python train.py --n_layer=19 --d_model=64 --n_head=2 --n_kv_head=2 --head_dim=32 --d_mlp=192 --vocab_size=2048 --activation="swiglu" --norm="layernorm" --norm_place="pre" --norm_eps=1e-05 --positions="rope" --rope_base=1020.0 --rope_fraction=0.5 --qk_norm=true --attn_scale=0.177 --bias="none" --tie_embeddings=false --parallel_block=false --extras=["local attention windows", "value embeddings", "learned residual scales", "skips across layers"] --init="normal" --init_std_qkv=0.0625 --init_std_o=0.0 --init_std_up=0.0625 --init_std_down=0.0 --optimizer="adamw" --lr=0.00563 --beta1=0.9 --beta2=0.95 --weight_decay=0.037 --lr_head=0.00791 --warmup_steps=377 --schedule="wsd" --decay_fraction=0.386 --decay_shape="cos" --final_lr_fraction=0.0 --batch_tokens=16384 --seq_len=256 --doc_mask=true --train_tokens=83330000 --steps=5087 --dataset="wikipedia_en"
Each number is 500 + 50 x the weight over the matrix's rms, rounded and kept within 0 to 999. Layers, rows and columns count from 0. Numbers have three digits each.

# v: layer 13 attention value, 64x64, rms 0.256, rows 31, columns 0-63
# o: layer 13 attention output (transposed), 64x64, rms 0.262, rows 31, columns 0-63
# q: layer 13 attention query, 64x64, rms 0.307, rows 32-50, columns 0-63
# k: layer 13 attention key, 64x64, rms 0.277, rows 32-50, columns 0-63
v31:423460473529450535364565562480560514493624415537546506665479511396491457481480475492485532445505471540459442524461539514550484408506536468467537607512497507489490519511486510449502500467537545
o31:491520564484549560583513385511535524517485536443448430432449455473458587544490470464572509423515500526530461569436596403523444484541514501528527414513506564478425583437555503468518527524538469
q32:472490524458595492455553510564479508557485499558502489484497531484545564541454455498468479564460581505409585499544525452444510397499505471471569407468508549491499550472450565459487456517500434
k32:542512397526504485486518491517550461369530447448454547550518494436552457494443501482516521462491636498519433503490466520529459474510493467523368556508448571434508560504557476544510564521535549
q33:497561510402490473528522512495502564560482460508493561544495516428518587492508506457501444496581482470487523528531519433498526438543457449446549537433499555540511550538450464458499468483473416
k33:564429494556541386600482555574442558461430574598519629487410532432579415623550449473461362510475552495431458632502623429513464460360390403310597598408508462566691583395461548408502564496450572
q34:441482540451551488490564499543444545546467480535561519483474553455566561570508458439468476517508578441504549516528527465449510471507487465437553490470490566475549548459447502456469488512546399
k34:507467371519439450550421586570473491396547570539549648563482547439573437575536441443460447475556503433470444565494524463563416539474433466427491594442449527462593555509480536434487515517576527
q35:537588507521456460534504527521532497511519500448479488500486463462469547489501529476549519546543443470536474491484480465577496483547538475470537602436483497541509506517490419463512511461509456
k35:473498466449444466530484590446453499512504561495509501516455547479533520537519578398485444422493466493449529454489601523506501551455527515463596558387533585613521511521456530472530492466468491
q36:454500513469568515490523521508489488569509499504551530515490486473605515525522454450443492504509551462485482509564484440487544469495478418449541452461462557493537514502420508505447497530467502
k36:500468471486553472448468565559485502519427590544572600466495511498442512541528472453443468529512555436505513553549478410543443512436475446422546605474421411459578590514489479538479516490524529
q37:473498501478536463517534543532440540510471495556530503508446544458540534565490494481494512527508546441470498515548529504457518478511495469494566482455463534508516514487475493479502458463529421
k37:557412409474461458551469614529488478414559581515561562546501540407589418536569448473482435482488508455445427521491590495506425527449547476420515549404562507518590546496526483474473550482542524
q38:514507507508512535488513493484532471502469495469506510511499460508513499487505536513497526497488504476509479531485425518506531459518497483510479448533484505512486462556484529520500460479476485
k38:540478551449510471486537516469516601564500518509523482458483431554464518466525489539547466525519509440555491444532502533527530484469474479522505517555494469546457516509481440495424435515487535
q39:453468505471564496455519526528414521512452487540559540504486523472563534548520467474447509544517557448489510511572504455449541440505493461469549486446496514505549515462478482509469465475531407
k39:539428405505457374596503596540512505416520558526619587507398544428594447587586471444422470553514523409415446571505610421504429529419478455406539570378461521482609591506507523464498542475527528
q40:445488591523496612436451425405550503465572481456490478477534439544501478412470525545500531420521455499594468450495449545547540504537554532610470473576552490506451451565512460583518426464499562
k40:466544612510518533394559432416565495564433502386554380517595446566398435401431484504527643586465499524597646482515438550515578438563519549564389395634520449509363375549441501580520477492467505
q41:465506529449599482516529517527480494514528529472508549417473556459422539473566510529493474476474486536485478478495438452442520517435470432552506466521424475461446605470506615516556533561525574
k41:548480548525579521483559491543467503454449537582536505484501579491485467552477513515509468534461557558497495566502530453509474465422375407407481498498445478520592505519479551462447521525500522
q42:433605507488456569427580460360533561578386472527443374389493574571526560480431461377522421573584483457465629511597510487351582520657556576544524421540432530488415501547389556584498516518434349
k42:529478513410558448505390492468470494517519443529514496527486529517574547473539499494486453439528510452449475388522546524483613433533456531523505519574536552489477505546470492513526408508500500
q43:495382516523516523534538486581422430392499472552516520474515629504521405551488527512559457520466575495391510469429521413425481479428495566570521508506472442480470482552563534537554577467550545
k43:517498529488523455466460569525557484410561461480525546559448478432503430410511458521545548479486476496441513512546520381519478516523443510489428531516488528509513481599540522541487581466471499
q44:469504508475442421456525510540533516509412506570517488508457543514488449428409504483537483555482504505423514514545493501439459426570536576514452542452481628532520476509582534507482579512462486
k44:511547437447531486468478539533460471452563466496473463504444530461534539519560535469499529489495507460503483356426543539437561558484442462507584545541560486453430492516519527546551467487501476
q45:439504417500601538488574499473516479584459503475531532406401408550441488487478568556492497510482399469416501492457503497469597546516494527562528533531513471561396519469574625530502424521455395
k45:542473506586520493463604524498520502481518465498500451475547589494581468497554523593482542485474529469422504459508539484450472459464473483502525397485492502492498496526508511480495476551479505
q46:430516545505598542475514471486504537547440483473543514571532473478511543479392523565435639448444549520537489493512465547463598465454526485568517496497521536507493474508462535535396344459556406
k46:606472487500451499517576522439503531519499551480507445500579533532482459462501509457546578543508496439508511448554538614494467517458514489468374485487504531537405528454509517481458519488487495
q47:457492489483480553502546505567510440526477547472474450479478403473565534513581486589466459523510501460527499553453638422583498482458493596428528530521483538489540432539535420498460472515460550
k47:427581511588491476488445594510507607540456513431438512412486427509481490493553454551463478463532473462477517482481517395562564560538525580504595532413471448483510461393504540500469508512410465
q48:592446407569477456672526462483531417434563405360511529523520480506522481482632484487466504442598489467565479552464476426543474514353474525446497585548474448579530533467516499455486539539560618
k48:484466501528459429511580559495376450566481573480487543554504432528462551441501528498456498545459493397600555563562400459539527539513493529510450484488488574449585575446482584486452509526494459
q49:529481504549475452510462475472535524449466525493427477445470493474459472540456495488505461560496431447579452497561441535509527489458484621529614567485464504438548549556588524514502492442447455
k49:517543467401548462582630515533427485497500517499592448499485433499608507478487500552538460505467567469484492487484523522425480510533489501454497440469571553568431534473477556401525488494460436
q50:583612474488441494473515459458459423526488604453504488380579499426505518527461511494478421447544541511526537479526550503530409537555402543445517474522542587498499530474450510524474599526487482
k50:402505525515511575488462482524462423551513605521468539477451459447497480521594542486497467486509521489439524521499499551510489512519533491430495541536516404469477563417447534489506502514509503